From a checkpoint of a small transformer trained on Wikipedia: 2726 steps.
Each number is 128 + 32 x the weight over its row's rms, rounded and kept within 0 to 255. Layers, rows and columns count from 0. Numbers have three digits each. The size before them is the row's rms in percent of the matrix's.

# layer 8 MLP up, 1024x256, rms 0.0923, rows 51-159, columns 0-127
096:131129166160152095173157097134154123113114095074152184231112085102142144155044117141123166152109119144177156116142111093124056113117176128102152133129088130132106167148122109094113144075096190099144121136069126135084171126111179168148116135138083177106129142096122151153154130098030085083135156121173083136149147144071093136148069124129112160160178149124135130094134113124084102099119
101:082100102099152141167115080113100108172126116119168111143138181165159070084093141150093123101143102108074131094138113098157109111168107136134150144130150075152125114118107151069145166085132136146059137164153093173070122153139164169132179189132127177127104141130088121142159120185124143068209101145119131114122091105150174133104096129145113117098090064157128163117095116122132161127163
091:078117130155117225141110132192135109149110141069155146143107117159147130092112066087135151100160179105105078124099128157180084135084085156106164094148160137122089134130108097061140134109100120169099099141105081144171125138113161089146119121150121151129126110156190183092084114150112154124180131159090092145098115111148132121172082121116196145102108048170142139174124115089152140154093
102:118077118151113148140088117136142146116134107161131146111164138072113122128117143124177142119158136128110085065125147152096108101093125141150091137121139136158087113122142123084166091186159065146176147115098097092127134138111117122087081059104173146101129156148118191159169143093119146107095169192106150102161118138103157161128099108115054116073177149062129161168161179123058161125115
101:106191030123121125077125119104138129161132060159140155088111109144116147099151160136102140124066148145141145173127121085093114159142150124145155172161147191095155158110116127116110125097068153120120079156175188145119107136169142117096156086114091146171165086071209087100102145126089065089114137062056142159147175099140128157178155135119128119132128102166109140047142167105147174182108
106:111135147108100164096115147139169135133110203037093159105179135079096075077088094134176069104106155161128122077128105127131080168106174187117150135153136192080132171126108136109149124100099185169132104113121124153154141097177118112113121134133099053150141135169147087172172127123188180110115133170138085134114150150088105082118125114124143119099052171107178083151118131188154101123054
099:106068077157127088078106165143084140145143083172168142120130116128118075135096122115107108075055110145146114149147048064120124148099157115159097132140183202116184110120089079206121166174118108091110150135116149077102119147189074090112093147166179160145112097105151136120142160112104130199136083223160101119128131196130097131110150130121078143134095059153114160139147094135124108180146
098:135109142171070102170189199136131171091104173118125176139102151118066062115194095039171135118143128119057084072089146176115115064108092141097069106127133149089124114124134098105093148086178109128065143097125144095151161114117108136071159121121173141171140148108103153076141101082117118151181141131136132118085121137137114097157118136124095151115136131145120164102121115092116127070111
102:164099090085135110144108172155114154074139133110155119078111176154137161114119077083141137129177098081126125136142068137094112108150129109135138086142141123128105111087127169129109114179147166116070129183083133135146148169092160145116173110084090152161133197131142174195115157128077126119136144083203069112132121115122133155088088115088171088141135113121084111154136163076116075123110
098:129098111155138107162088042078108149112138192131187129137108143105138131175114147162099112111114118120143157104134102186070136161138182196113076092118177118135173113127152097130162093138131157116130096172105106071103140160121145120096097121085146162095140144119152133101109112132116128118123138109187197164117134127155192127126116128104160160142168134120144127102185038146184134155037
097:120090037113138105150125120088184092149141155150144129132086127141139091126132103130105145168108119180140113144114108099131174098136116114089089139131170115107178129174112085085117118141091138148096120168176135109149121108128137108133167085139154066054131125119098147139171155119110181138205118082184158132113127120080128114092152116089150076167093127135154132056128120143140149205096
105:057129108129087112145126093148114144141117107110133205092135130146153152156097075122099164184063150131153090128102192183068111127142126075146153145143174124136132145094073125174194099171171166107111152129134104136061075147164097107158162082153041086148103130115145136167181149171130091090121123218131128116119143135124119105145118097107123097173087102136085093107090120113117084145150
107:209057148107140166143122193156148140097095086142142107131078042117112129173096102149160128165120149117111190125109145055095143131149141136133146098158129126150108153113152148070109157093109151200161139153173167102120152109146205091131129140111131176100103122196132145148107142158102131110143114143152182142142137083147165180161149082090120120139118133121121163143150133158154082213081
092:095121180134175105067121152165096099132100153061113165127142129176090106160176146130118154122108111097188113126136144137086098098159167130066077055166143102137175097140113097135114094123135145163105125181076216173161131151132155131061125161163108067137122121131081144128157157114134131142112202169088065098132122108114068147131155162182147117152113064157135166170103098078097176165130
102:091168168172143077134155142146133107159118126116082068142137130083130148109110115112119107115158135133149113137085137134138170134148093176079076148171093127079150104085146084136111104118209113126121136094168098109127059169129117121139135143031129138123090074161222084114128148146126140027194133157114148110131156155135155057124168155096194118116182161154157127103123155100148152105128
099:139108157092152121126155104166105122184141129116151173134148110117114108137112112099152149157151140159123159162180123142136103178088134090112115129158169203133099133150125056114132099128105157130121139178115173154154066141159103131163062124098101118106112145148073081113171134109204115094163147106141171128131125091131179113128032085177129192146138183157127196082129193129116118151157
101:177087108095156153149170093125168128095108220154169117109140173146086165169107157134185090153150175141114061130134114090168081148115066140184148140075136131084160176148089142093131140164113163089104082097184122134117103098108106094169160154059164120155113122120129128137132101146075081084136134132131156120140116160150062150114112107037120103115092163162112198081128090130166161110180
112:143108145181140095063143143133153081167130187091071133115166093112103124141147121142150189079130084145158154106141111166176152147084147091146099128160151176132087174098073152124160073180124056104164169123070099173076112076126148135149208135140144128136124164125176099134086176170131100134131133121149124065143063171111160097126173136103147107136101110112084053151170165163130151144089
104:120136142102123213146108169114165154109121150100158099148154121171100118166155119112153135095098128161107174144158143100155180163108101065130123146124115079121083148120076130179110117136061188117191077193120093178114172137132154108128129120170159147130147101116098068145094183164193116122162161157144131106136159089121156132115151145112148090137076170119145145114128149145098120172102
101:138111157130133158077128178127128121116125085152140145197179088127105133167157086131104123174165127163110108135079162096081153099131145142176159144107123114099151110097101054131122138143142083137119080102165177161101097080110089126135118108163111155153148078069173104090090097154121153088094115170108129141140112180100097134174166142099148131106116164067083159102209138120093118161149
097:182099114091074158183094133145075130143169137092070161113116112114164092101152137143111181126136118204140147163113151189170133140096130101161148156119089124081133190175137112090107122115161168122101115127151074130110090180129099100109109098158093170156157170122108098179119112079146103112136160165129147076128102154099102142110129141098109133102159133115143114221124174153135176124110
100:161115098183101139125158154116145141154163173149129106191140128133110101114118183148039165108119126111127110159127109114164088130119105131136207108101100159156119159148119145057130143131108166142166132105115111124169099093143168157141134128054057117167100162086121108142135081091115148126180153106127178156170133112140069134151034114079119100143154107098140193171124075125106179113046
092:105129105124065145140093134105172157143096198115125091075198109087114099128145161123140090109173158132161087124137110119105160067124143129109138079149119154167120173136111061081132129164081115119106047178111095154084133121113119119140115154167135136087162165110100174136185099193079153133142115118149205150114073154120158141151129115168180134165123181127145135157183146107140147106149
097:151087122089092139148165091161151106080158092106113147123091111156074100138091103116138071132104108154128151098105103143171079093142173126136124165075117139165179133132133177146122169157170154119172146165180078094071043130143089162125103105074061114157132105110124091092082154174118040090143117153136184104138131140202138169136098130196145164174163149157127138138110057154126158126109
095:106108203151158143140081104119120095089112101099107096118129146156083153086109123111042151100208130104136133129103139173132194150125088149172146119153144153096151106133140121080100135068133148137184161137125092112126071134157095141110114131089141115139159127085145144123072097131095165135057169106097083106110184080115155117156110115120140195137150106126049136085148086073137179073158
104:071105156138160098110128126134136145121106084148071105130134158239140184161087179157142118146139225111153084084123124144205088131140097120144167151120185146117166149111110161128136137094142155149129121165089155166127084130143126142129108045136127190119088114120144154097100132087047103146083150143132144101123140138142187213127180192108139086149107158080147135164126081162098095139182
095:085127202140046120074147162187167132148146070117157066099110105150118100173088110091190139104120111116138101123114127080112144114074118124136133143140129138128148184132123145134137079160152174113120148148148136146077145187167143083082137150069158066137088198135134100089092132101111085125138090188076115126097118102095104173090136120076104187086161122134204152097168110099139120081113
106:143118106124134150138108180144158135068124133084121135118150112086077105171110110179074154104123119136117137170124202085117175105104103082164127110120172156158142106176085117115108139141164203048111113151129128092138098164112099132121074116156181155210116084195108128124077128146117174179125096117121091163156129111169113076147129105139145150102111098155116169144119099105088112164126
103:162088147114072149102077129136090136165104118142167164136071117134098126106143165051115186087119097105162190124115140114125157101087040149156144129073127135172096109085084141100196112096139155097119169110136088114173120136130143111159135130177175093142084115125114112138116148128152112107112109115117124151111121146121125179109162154128193121131177149130100130133138175149154129173121
106:127191157129145106127153128161115119236155135090183083133193125142110105202125118103140099168089027124182084158111158118200143145140105115047135175159132119153109157131111132115121090087144132123123126110146158159085059111086107110169087145127134054202131134127060136102130109131149115075133130158111131152149108122099143134086142105127114152097128136126140127171110149135100135125160
103:082109129152152180193086081099123172093148069183117153081112081141117124058151132141128081095109059135086118156120098125085149116157170150178080213178135107127120184098072107041114136084150156177136108105154115177135148100135145107185080104113124138186056101144147125140133138148099121130189121104119130137094153090142173158195122144114115093078110140123114072143165175149083153114121
106:175100124150144098144149108117141133127125073105099060178162119165135133092096092048123116132212124137124106129124081092147100120160107108112122112115145109118181141109131187084170114124054135120091155078206128145065107160103167169115110097167118151080110095081137120126139101133136131166108127182118147088116165158113128123115115112126145146094149130147117171130101150055143177086105
103:143124113135072125172175087162130103092154120143103164127073127145125147083112113148128202147146058070108160135173078147125117158111110192115141144185114158136113164129051043111166148061136131144133156105129133139149143130097154086089075154121078156078135151083160094208150142167148126155107086155119091138072155152132131146190113076093088158173098080138144056159121102159133125093077
101:138076123121159121150081137124100208059102024119117133115167169182076110131141142095110130074153142142139149145098095103116136160150112119108093107182125182146194120098118136134157118161096133089170143143166100175114094147136111090158114078138103131180037107159118116167121136181088115105093195094123160138127159097129146174111120152126140127180048142092147163151113122086171129181122
091:086137120180091119142158121122157092104112158113197085142108149138121133103115161147179107155165139138121171138110114111084146163143147115149165155125117095110146168104169100171093112129129123142094095145117155165100070113132112137131149109156157114138117110111121159062163100122144117112136117176080095200139173118112127112154116130126082119120129088111069094169152132059118119108055
103:094119126099115148078097142079132107165079135116108192100130151140074107169117138154144134174109107119077144141130134187105164098083099134200122099155154152104143129122148183169074123124092108156168078191084154126109091134111036104096214109170075208083076152169146169074146160158142105117145131179172092119143152120118103104103196136133134066108185123125100119103147145102190123143127
104:188117146135145121121163122190084128113183150141096151111141112131104153159127124140146150097098184091148087108115179130075103110165137146065086093118132125110136152150146070121114189154088145140119051129141112102183096126118056171110131087116133095068137134164133169143131174160169130147086114103176151104162181085115107138145147077060096153142123084119075153169102072140118109137161
098:137116122161103125110131119194110094106162219091184128101103083137135204133094108090109125130075168148064089077077143128081119180146155146153118162099146153111077089118128155116105114097106169132142062159164125119086047097086070145108105155112125109144128141182097129084143100094117161154144148106109113092115152154121123155255141135100151134111126095204156115141151114134153190117157
088:140094109193139121169089169163159076105138099094125126132088187101128122090104114165104141138131180194167122071101023053138100102088117122099152091129127175099134089104103107100127134133132100126144095102119113173180134141078141119085050107138109142177127137141169109136086123109132185153087162146105157155081168130131114164153122090102205131080141141144124059118109162128171129148148
108:114135104102048092101127112126147122102157153168101139151154129197074169208113108105122156115150125112135147124135094139091100176164103132079124090168159118153118112194110167117156134136160119138065146184211114114157147161099133140114155139154116110136143153142137122068126187152147069109096152160148115130171055131114110179089095137124111160140087129152228132116168126151163171115114
105:123180114091080090079102101097110097160185118107141152083139107063111146113164177104136145078131150097106099145109098134149151150139121127073132120163138089198093081168152136151081085098089170107164132079084109093104126142134164069090123151105155165179093128101130133141103147151166143094155139194100110120188136163175163166147101105146139130142072122105106061155141179113126081137186
095:147112124106111156134130104213143116127158179087157145120107216100190071135148161115110171164136142138139115124144130133144128146043067157132117107123112156099167056122097113169116105131153104090174115127154160120095125075093146141178076170192118117141129089094149111116135122114138094114132149141111116130147160113173132175145133124129078142166109183173154196136163054140143124100119
094:087175170141098104126154105073071177154074210109111108099088134152138148155104096103106109101139080127120140172155069101143105138105110129153133092131110126113137126106191164123111071116180145092138137082160152122115069073155133134159179081117114106159091129124141087120113107129112081144167125151172188121098075136173132179147116133105123083087168066114192131128117155139165102139119
099:155158136068136095135122133098166120132096080086138189106147076066099172143095135150134178072131126059146091135106110122134104125153055144097186116156150053189115134154077159134100184079089095170144120172129169137124116090150120156139161160141140127081156101164141108108126104115152110090160079186153152119155124121122101125086162186085140134216111081131149109133114149157180159078139
096:151139123106074184096108163125130083129105129131104101097086122097116069140113115090114139101210098135099140122151172138089174115111140123140116132076105126099092153110113158135175124130088179120108172144127130135135083091137118144137106136122085128200151129121131206092175128038117166090124137108192098126149117104030162116110166149131135162114104132124135114122135134100104139139107
105:207153064137180144155147108183147136112176143112153120183087108107096121146096104095196116125132063147106044167157179096139130180137111130165141080191165112134178128152154099133120117142122104089147121105097154134146142105164120119109147118100069124128094129161147151098153123138133125110127052169086101090159126144163104160140117127090200160138103119135134182137123139110113178086161
101:126086144163105113101112048094132180127123178131125129138134095075098117142152180113181079127131102156134060123135105168188161074170113192124067096099146111082150138219159143073098179148082101148114092122074168081113111120085142094103124132128116095172125118120121106107030127124150211113199145138162167136140163080162109099123122099151136136091129135148133175162210124123120103119115
103:169117118102131187128179159158099157118154031089169144153202152204186098128155069064125173159099124151230141068135167155050130132144111072139161110191142060155073140104107086126148121202094171133128094138150113143105124079145106127111217120137115145149128140159154141139169124129117139098111146083116174110118204123109152121138114128117108173111142171163151116154105166076062121142146
097:099111157186143081107079102136059082136171159100104100111094111111159167134162136063110122164185131057147123075128128109156104111115175099089038163171140089111129152148120130135096140118154203178145131083202149106123134058092117129190150135052089111099145159190151150132158133099105115139152108132191157062186153159159125122169161139145155105142161087104132134137131118098161118159145
101:122111116080123141086218147099120168088124095168096124138182120138063131115118148128127153233111148128099175196069144109114087115107134175102067098136102108201155143109150152136165082144137130149159145138181174150123134104136147098126122110137091107146136102052105203094113173136147138110124101104130155088129119066104085120122111153111211128122068121111075105094135099148152126090140
099:054153077161119102129117163124126127149124157175116141151142154097151125184130127088102128140101131135161154096086176158129104201102087108122075148205118180128121147134104090160104107165161128155155177098094104157112123106110160134148124097116073154126171052066103123194141132104135137090177086127101094162128159162129159109082134137143082128077115077191171164115125075150118131133127
094:112166178100131100084153113113092179103177137162119143136057089100131091196086130159127128144171094189100123116109199095115121127082132177122105133168192112173084110094114174118103145136174116112120077125153120137080173139102068131158108082179115104146129140210118161175106153124105091114117139134177169122161128110110178156058194190154130143157079093141102178115118088130141134167059
098:166128123100149115100138136077114100100141121065154111157135151147042104094167125060086079161129082156135158161153104150057092140123180106127131174118160076151101094083168091154149153100107097146011104165117175144117168098125175110108153120071138121128142095146106176156098106153127099128078085037152131087131114141145111097151109122112172140129062139099112128115153128108156116095133
104:089144181219147133137129133129101134110200127164150135158099109121101121163186119074170087141044186148099156157137158126093156150145107144123158161134118165094142135102122110125197134096139124134142093193116111182125126087099132058156088109165153113186142134091184151102100139138099119126117085187113129180144110037112088149183066093132191131167143157129167154144117143149081132060169
099:099120117141076061074134103077187120117155118090055111140172136133152133078127071092094184127138187177149124115151131162145098160113156213094119128079149134146127105110132142124155139152137113132063115151144202097080152094106128105081097156127082185101093083083128156207060101134090115136140102110137116155087111114107152097149115132122140088133145136123154104127109149078106104093111
104:137102124130085166115076124154119173114153142105109129113147125097167074089110103103157169127110135181122116085196119096091180163084132053117059153187155142091130146125134106092104111161141178147205117140156112110123078135127149134040169105130146152133140106133101074127123152126176119176133145095108116079132168141094126164132209091119069075170094093198066158176083124165113127167106
108:112149091179146155182114143142100147125152202136051121157105111115133143213134109074192100101136143141148098119137115141113139135167080063083172194166089189099145102106084104104129082084119133136184143122156110143220140109161169121139138130171137109123124178147113124154143136095092129142145134138109138143152113149190146105100156129137142084140093139064149133072126189089144145165111
101:115100176129165139111091122171105142106135129105180157122136120094121127123183144054117115103150141203182123194109140132097159133166140107132111084114103154139136143114157160139166088097107213145130154138060130112172124104125134166128156044102108069092148147114063127106102186151123150092131173073078127094136145132155146111138145091097161093137094112110127077127176099058112082077123
103:101072120087154128184154168117131138098138094148036131133192200128166188172146146072062139118143162174186120161116145153125146106184119124085090115154161089132162100149137143140139136089162129182093129094160124081163140177142122115138097106095105157087152158114146127093105142085160102063118140158139196051129119143075143123146140175106096137090100182163057184183146165114104112076127
101:123153158089090181174101108139146134159178156132096147093114125107121131194132199154117154118123117174150129142160071126138156166145149132143141158128201051085114126160164147091136082086109133133064104127172064144116130178069137076119099125176114128126151161109051141141141113122118149108111128158129134175112086108163190067102041137127172131074133074141172122140053128147086195139130
106:119133159136131129118077141129120131184172132137113120136073159107064088140123136111113117067153125188185120152099123076152078115170114160117133127105124100139226113115086149143131112157106171146127125144148175058100160118162090116083113120177166130103145112161104136105155153130129093140111097141103075135123163136127149131093106140122109136117128099109152047169141124120131116111128
095:124148160126156180147117087143081171047155099075150107108106117126114094143139135129162076181100131117084154151043165135082087113121091168141176135157144129176119087082052143078121103091119101166122046135145120195074168116101157180162086136122143085165122122079141165123158108134149169080144045116148130164156109101120114174119098163111120140119125125149120140079076123157085114065093
101:154063138085073109174176107144149146106139147058143111180137189087135125131102093130139168135174160054165122096125089160130167167086137120096108154138108126153137125087175101134115107112120108116118080132188111119150089128097128104099151164034230110148134214120119145101076097164110077081129145056117074221129091135126182131116131110112135121114148189090123091185142171074117079142124
092:156110127158110067119055167102129125145159156160133186166158100226172123140142165168148089082141137094146100129138117088164214114145142064123063155167107111139152072171128108185092095023143110136096161121170125161136101187132080163107129123097138154109142170124150116138123175138106094119116101139167123142110088103140083132181120119126141126075128072135126151091158117136116049147142
099:124137174191109145131131114117118122128198079127102138135147109125115124150135174137088180175096131145096146166085159074073117077159152147118164149185129141145148112122163119155064150098102159070172129142129186167098140161063121109169139099142103143125137110072166138170091129033100118088176131033093111130100117142163143140122134111135131067134138173141135120186110130072082086155131
089:166119195139149160103086159142153069119106130095082143137163169054136157193114125157162107073090075082175111136146176141163124094152102154086187130161138141121139125129121128139129150143105162130140127070112138073159101087162107140113107142152135118138114130137096189109149199120123105116134119035105104111136130116152099159130056111140175136166079094117155079120099137131110125116132
096:141095127145129136117119073169098105081138172163168158105127109078133112190125100177080143120125076107191095082120106099153121135135127201156168159160152121161029186211163121123154135088106109164138137122111145092168173128079099167156181102131083186131117114113134113119128130091136168170095081176188114146169169091127096067174070163144101134141087123100112105116147058156099132128069
103:109131152124146114066114127142124141172147092120120154092172131139064117130169099139048144120145129191166136109114065120085134152117076129091159143126112113128146025135095122162136155180195111137173114082134147054120087134053115113085100136133177120152193126092154149113128126119127105144129156076110088140171104111110099142156117116098120150098099120085137161116135085097121148157135
108:077099095138187130133141150134095116158133161072126107121122134202133103155140158178062133160088126151128140090143082164149092153130148189189134168136140152102145081155159115129097114151100192082170129114101140112116077174089145091090138131157091144123091122130144148126172140132145086130089123104147118125184123206138137080092154153115114142133092072020101091111190110123184140129098
096:162117129172102112138137081118146107118159157125156142093151097084068132193068160078159149122139136110171102156121117057127083150121080130130123136109108134081140181174124063124146150130148173122130135100129137141135162130123121106168125085100135114158166164082160189165127115142081136118154099151158089091091163105166103151103074183133154147119070125074084094161107139124125081128109
106:103091145153111207113126087170133160124171092073150195093093135103098138137107167122119166173125128203127118126164083146126110083150155133098103081043130155128076153149144163095214118119116127230125163136117181146158093095153150184135156114163070198129166165135088131100110159093093106100092150145112192071204153154191135132092131175148124202118138079128113131142177054111090176164141
099:169075172164123165156152088149134000110122128103165139189101103141038190150117132157125131123129111141118141077118106159103084173128134133088130202093145155158148188123151166108094141122143121141093132118089135148095090152126162184125119088133076134194163133086113159125127169154149025124121141093119120110081130161112082146119164039105072126108173080163136127218168129184166152158124
099:142109090111208161128117109178131157068181079104164103161128110123093111125156121088162095090126129160109164103136129151131136130105098135133128236121165109138184192146118129105178158079128155126118131113161143153103126071048164123072149151169134083158149206142114117131129174149092123120091156166129089112164136099121134151118186133114177086094056135120099104084163167094062137195157
105:090165148163099185153157140133114140129170081117084136153188083149175137146089090136114105162048122115095078102123151110150153113152112138156134153106100122124122165123125153118217090103171105129077172079128128175104177125110160140142028161154130103080088095144076129092088173184135178115138138168169127160141145104121126122111165107097157196117121021167150157127132153132103102093151
092:169089166129097167068071144140152171141137142103127149138174152166175114197103165073185118150169138105145040133164131099106103085192149150111089131065108132098148111070162114147116110137120143090090155150163086132165131166075190115114068118161092074112095087151170146121065082088115056138147104146129150081118115097077137154164063143087138211088134123102104189142099106114132172087097
094:165122132082135127164066131086146112152148125102160236120104179091094119129066135156138175157152111063128141094118184128126138121189157170176115131097133105146165118158162140152120126154079064090117135065157116100105119084124113130086102118080099135192128122173124151097058099122174123129112082118110115129114150122088101096156183134151138107136203101180038161132173166072113051144155
104:053115128118137117086145141107133113139133151126155083180117104089156090211118075114118167111104098158126147095073161183092096134080087138098212178075161145085148213121163092049092164123180103135146079131077096141081091090158112157099125160173131124138104178131095143159087140166101144145178139195188157104159168144092152129140130097123129144170142061110129100169110121162129176132050
100:132193146167105150147153090132112162143167040139139131124187112115128174135154141129149125094133159099105133133159157133123126176119120131054096119126134159102101172167108200121074169117134097129138121148140073178118142121138130120120056126151135120128151092167114146196141081149161101166090075101083102160147109098165091145123130114111142127122163190139134154143138153136172198076102
101:060136099185174080124151069078120100192120189092129124111166079110094151081114152126098167168094207107116173116175068156170105147146117093113114158072056147154116123071121091157188122145165167134167071125132134127144124089107102111096144119128172158104131155066080158097140180149131143152087126071137098209142175160139148108194141114099129180157177120097097127111141115098154106086097
100:104155148156138103147126122145162134087170102139123131132194146093136140107148114111160146143115114103119145103054145129179116183137086104160124166117152120111121073070150182144119115091167191199124098040133108138101056086063122082091156135139104098139114145153175077083161102069082041155143155167189104154106173171165084117124074102105074169161102138137163147119104088141120172120138
102:085129127117169143139187080111170158137103184135113138122142119073120126186117138109167097031105100143188179084179179126111131162105096151077131151127123131114095140161133144101135130113107154181124103088137145162110176175091156157165153123085126125163164123094120059071115182130068190086147096126190141139151166130122163215132073103135029166110131137090145140146093112141153114133159
109:084164137177076157110096083123165177140183141074151101099092114095132075124132135130133201169120157127126181156061100121106156138123108115140114112173109181171128139148107100133118050129145142127101142163114137153149123124136099067098164057077146151113036115149149063136111104181097145129167094107118106127140082131136123178135191166049133128137102080105107122063110144146145153093142
104:157113099145120141103163083157201149086122083141152117130146152123077168141089065145157043165112121135153113128117149089123130123132098110184155144173201096145168139125090092112104086150112080131125078171120133118146120125136188115088114177155169144130131128142155083134104122096110130102149112052097150117144096101170179071115120105142189111129107171126110094149083059096079179139165
104:059123156156113137142119164147101144101132136115127147170141152131118104124081068162097064097088159157137153149164137171077117138106106124146162160099103117144079160116159149131123153156110133092101168130084089160161099117106178119120134191117160100135164115145191169142093117164087182057101135188177100069230078196131100150182138101154073117174131161110111161125098139106108114116092
096:144094158130100132138085116121110085098091080130142137149100137149138104216096140117128107124120098171133113130124154055149127113181094185132148144046083111071148166107109118132143143137094031121126121166162101189151129195067153121154142122112119120120155131100102121174164131117137172158097171137102083162082148066079141088128091127163085090188118171119150113184114076131140133148153
111:122133139132126106084138083081129141092175176087116154184107074183132112079121077126151101137136159110112116108115154205130084143134095200092154189035134105175150140088186128091099115160208094149156098088120144131130172122104162122082136163092146144099106144198123091095143177116127141158142108141149117169154107197095072083077136129096137137164175109087139141147144096142148119145090
094:122156134136116084163113143135123150099067134078157154080118135177128158136137153146172102138138149097135157133184142131147118095085124122122079172117149142095086115154149152074119118135105123073111134108169107157168106147104090136139119127130131097154187154114166092150139119157135073125174091111187127138142093150152194122108094160164124135142168193092172049081169106168130168076129
104:181124089148115189165171082104103175152087169122070139121102142115106060091118123094140145125148120161133141099067087091207130141124090130124142128174176095132097111140153143097155186130141179122107130078151163084133119062181144169139148156100147135132147134106121111109187097133180115102139090116120137166111134181154125118125081133109137145105101152095146089160122120168128047198120
095:065167136115150112129146152063118121157112122106133130120102024155080102129127186168140102104126061112114124185127132094131065155107157145096117139162144187151114129050115187124171111138144148106115198080156113140146185156110140118143135085113092139144140153147125114174102136112135152161169095162152124118193191117100108170172115119130139191114138090197094126138133158170038096086157
095:145136125139113092162068074128159114124192194110104160146105182066124089115154133096125121117136149202100136109097135173140167149169147155102172118175126115048086124103144155103097170139067104071150123156129136116191180081152136162117158123121119198192105095123092109091141130129112116117175141192116058137158141138103087097138141119147138124130069134131149155174122214125140126120116
098:117107189163163107161135139110070150146120162111166150119131100154108125158047125086130093123138105119159096063112117076173168138094140141120138045130141130166122140125118181127115086142146143097152098085108135154127124121117182138094071129115113142079100087173141147142101104179122110100124006110198102161130182157186108111109178119211128090134069171122160163117160155112137123086162
100:092135146120083164196088131142103088195140133119094161151136132141072151147184174093076135133154153136081194195210153098132088167147102117150149073139157110107157181130185089151130087149147113124116120136134054098112150145136184110127131164161118125113080162146148113087156112066134088172046133114134144152143113125143134151108102092173197105130149098132144156084132124120167107150107
099:140115116145102164115116127128120111151061135113097173191074092169092131136141082150110115184112102139128076112149155099091151196203130119136105142176135151100099150099088145187095156124137143151144126086151071191150126193188116108141127148137148147143104154104090125128182137138106138085116114119110166118145120095062165082166144078114151111088127110141137057118072159159124159107166
100:096124143131097118203117171111087147103150120137092159098164137188144122105121135112150112133103132172102108144165113141181148137139147156117099114101137155147103160079177120165137091115155126116144135132116186163132129124109138162092134131106145114122112191170149174129131137127105144092158126142149108150153158074091123104098103150172149139142175098059134163114096129094053110153142
092:145125115153147195122118160172142163166096095174112182097104134133143114160109172113161115130094111127145052107166055084168086103149172141143070142142119090119159077137136079069129141060063143139124120130146119094149126064162075127150135159133103136154136067060062117143132157083122091080153082140124138188120110161154119136117136145081080127141131119137127118114157148140133135102129
103:157238137120107108086130144114084097144187132108094082180155162126120131117075113075110148185163143125108134112136134170123131137150100139153147133058121129114130110131140101139121051113097135158125099164078156103105109179070049066083098101126025122184108129127109090109129161149072182148096094177114080133147074180129112101113113056148174117161102127140118149105099115150092147193139
098:067149102146160124111071155121074117082159124124093155154145149082165091152093187074100048128126106183119173147160101179142156106064189092131171084097167027122147131122157134160125185138153131111144132094130089123144143100125144155100139121183142081152162164185126175083129105164167102162119124122129163084119128138150113105107150194096113067120156132146107143107104141131158152114016
106:119117144150135138136129112096217094214079177117083086116137106170182136104140131078129189146143150112116147155126148092086114098135153059160176113099126118109145156064088133151163113155129167164100211107119155151086091178179158125123138107124135160180129133150183171152076114095088176097152123172130146174194136130112153141189082168123126076073133128152094121126127120169125138084133
100:200138076117141109178127217146190162184134096108179184128185071157150134101110136156129115126111095159153104155155079122059175099185153116200164164109141102150152082149168113056105137118094133112155132087135090083111122125122165129144095094118082092089176142090155139082115091164092129149122117134171140124097120164162134111152191035143150113098119130165169165168174100127095110094131
092:120111081166103139118100113100094119131157063149137102117152089129154169073166129123155170168151057082135152135164097127140151101121156088105115156142124094134131112089145172069108139153129161113106118126127088104194132121093132137121118082117084155085165158135065120080188080174121143107166125090061153156129141093099202143154166128170106087174183188115072106133164127126131152124090
084:130109149071079160144149076103139129114059149151116147151106198077155094141145173158171072118156164107091100168134109133193123108134154075060115139107149124119184101141129084147109155117179101215101092127071101141107078099099114117137160130131106144134173091175099146104191116119154099136099092175100075130107129110165114165208138079119150163158127118135132125121099056128117132059137
093:132098128217188121117162165134091160106107182101217175172161126151106147115116116169140146196168159115101168144085170031135105091113144144133131140196116108151136160147120187089108158120107127114146111088068126162147106092128087088069124130115147169132067114113176147077113185095148050138055094100084169133119115102145124107119126113171104130101127075170173162157136127151150164124084
099:119106046139097163166115150095162178197086098146121183158131077173132140131123168117080133076175142117156089119106125145169116120132141171108112197121157142091165106167146136136124096175117192109177187125165082138166104142120162202119122152138055208114133156172119059163133081124126078142136135163126107126136071146087147225137109110101086136112112158115124137146204124124072126124107
100:176087121158110152081143106151106158093061087086122129066134126115141119155133118122091072192111131195120119129181133080107066072113119136130187127160198136133073118112142122121128171083100134168088121142152087116127096125174193182126149081200151100118181126151146125124184181090105100133160132106161128139111137090103135148120093103142074153141133144105157054149110111156127148162132
100:083138143186084078107127110146128113153157153143145144057104124166167121105146103149148160127066127171138084125195151157139111081125112148147192102108154089118129122152104177092106080172142136096067149170169088154117081113117143097112108148127102148118183126182094154122126063186174126124161161106123134149130100165121167148091087113139139120137137073137070087089149177188175124206090
096:095134123119105127142169206148084186097107142170081147146127127173109067141099132142123138120125195122100163129117103124068097076131126118157170083133064094132124118096122170091139155124079161174123093149124107095104130091149098112097063142164097107170142133215129117125108103128122200165130088115106179109046140106123119136134111127165123157140150098111127111122132065141187110125133
107:124144129100095155132117111123090088095104158099135148083137131143119148152127109116159147075126089183227102139090124061148102152126132179128191127174119104115086116175109139097124146138083157111192101081111137152088133184129098165149097213093173138170097090090177116126119094145110082153133060102142116144090159045152096153176101123126136081125103175131139135130050092137127166118136
096:174106183137106128094060106136130117107146121102116099125090155136119126146118168090101079137082140168144112129087130169115081137120102106153123141150167112176099108067168129075077166125115136169177193153121119067215101119152095112090123106088164159134124130167140125118118137096165071108125129109110050068140119168155133213103119163129158072196125089114077132143093149102136131078098
100:068165154086104190121110150150101156092182126144089081190138075112165130137108144089162118168098197131103145136098114080109048151161125133183113161179096123096091135158141116137135132117099144153134132148109106177107110075160085170088140144125106138096136140119065088057150138148129190112149123146098139137058084090129100124195172116148161159072156105128060130076143120105129099110162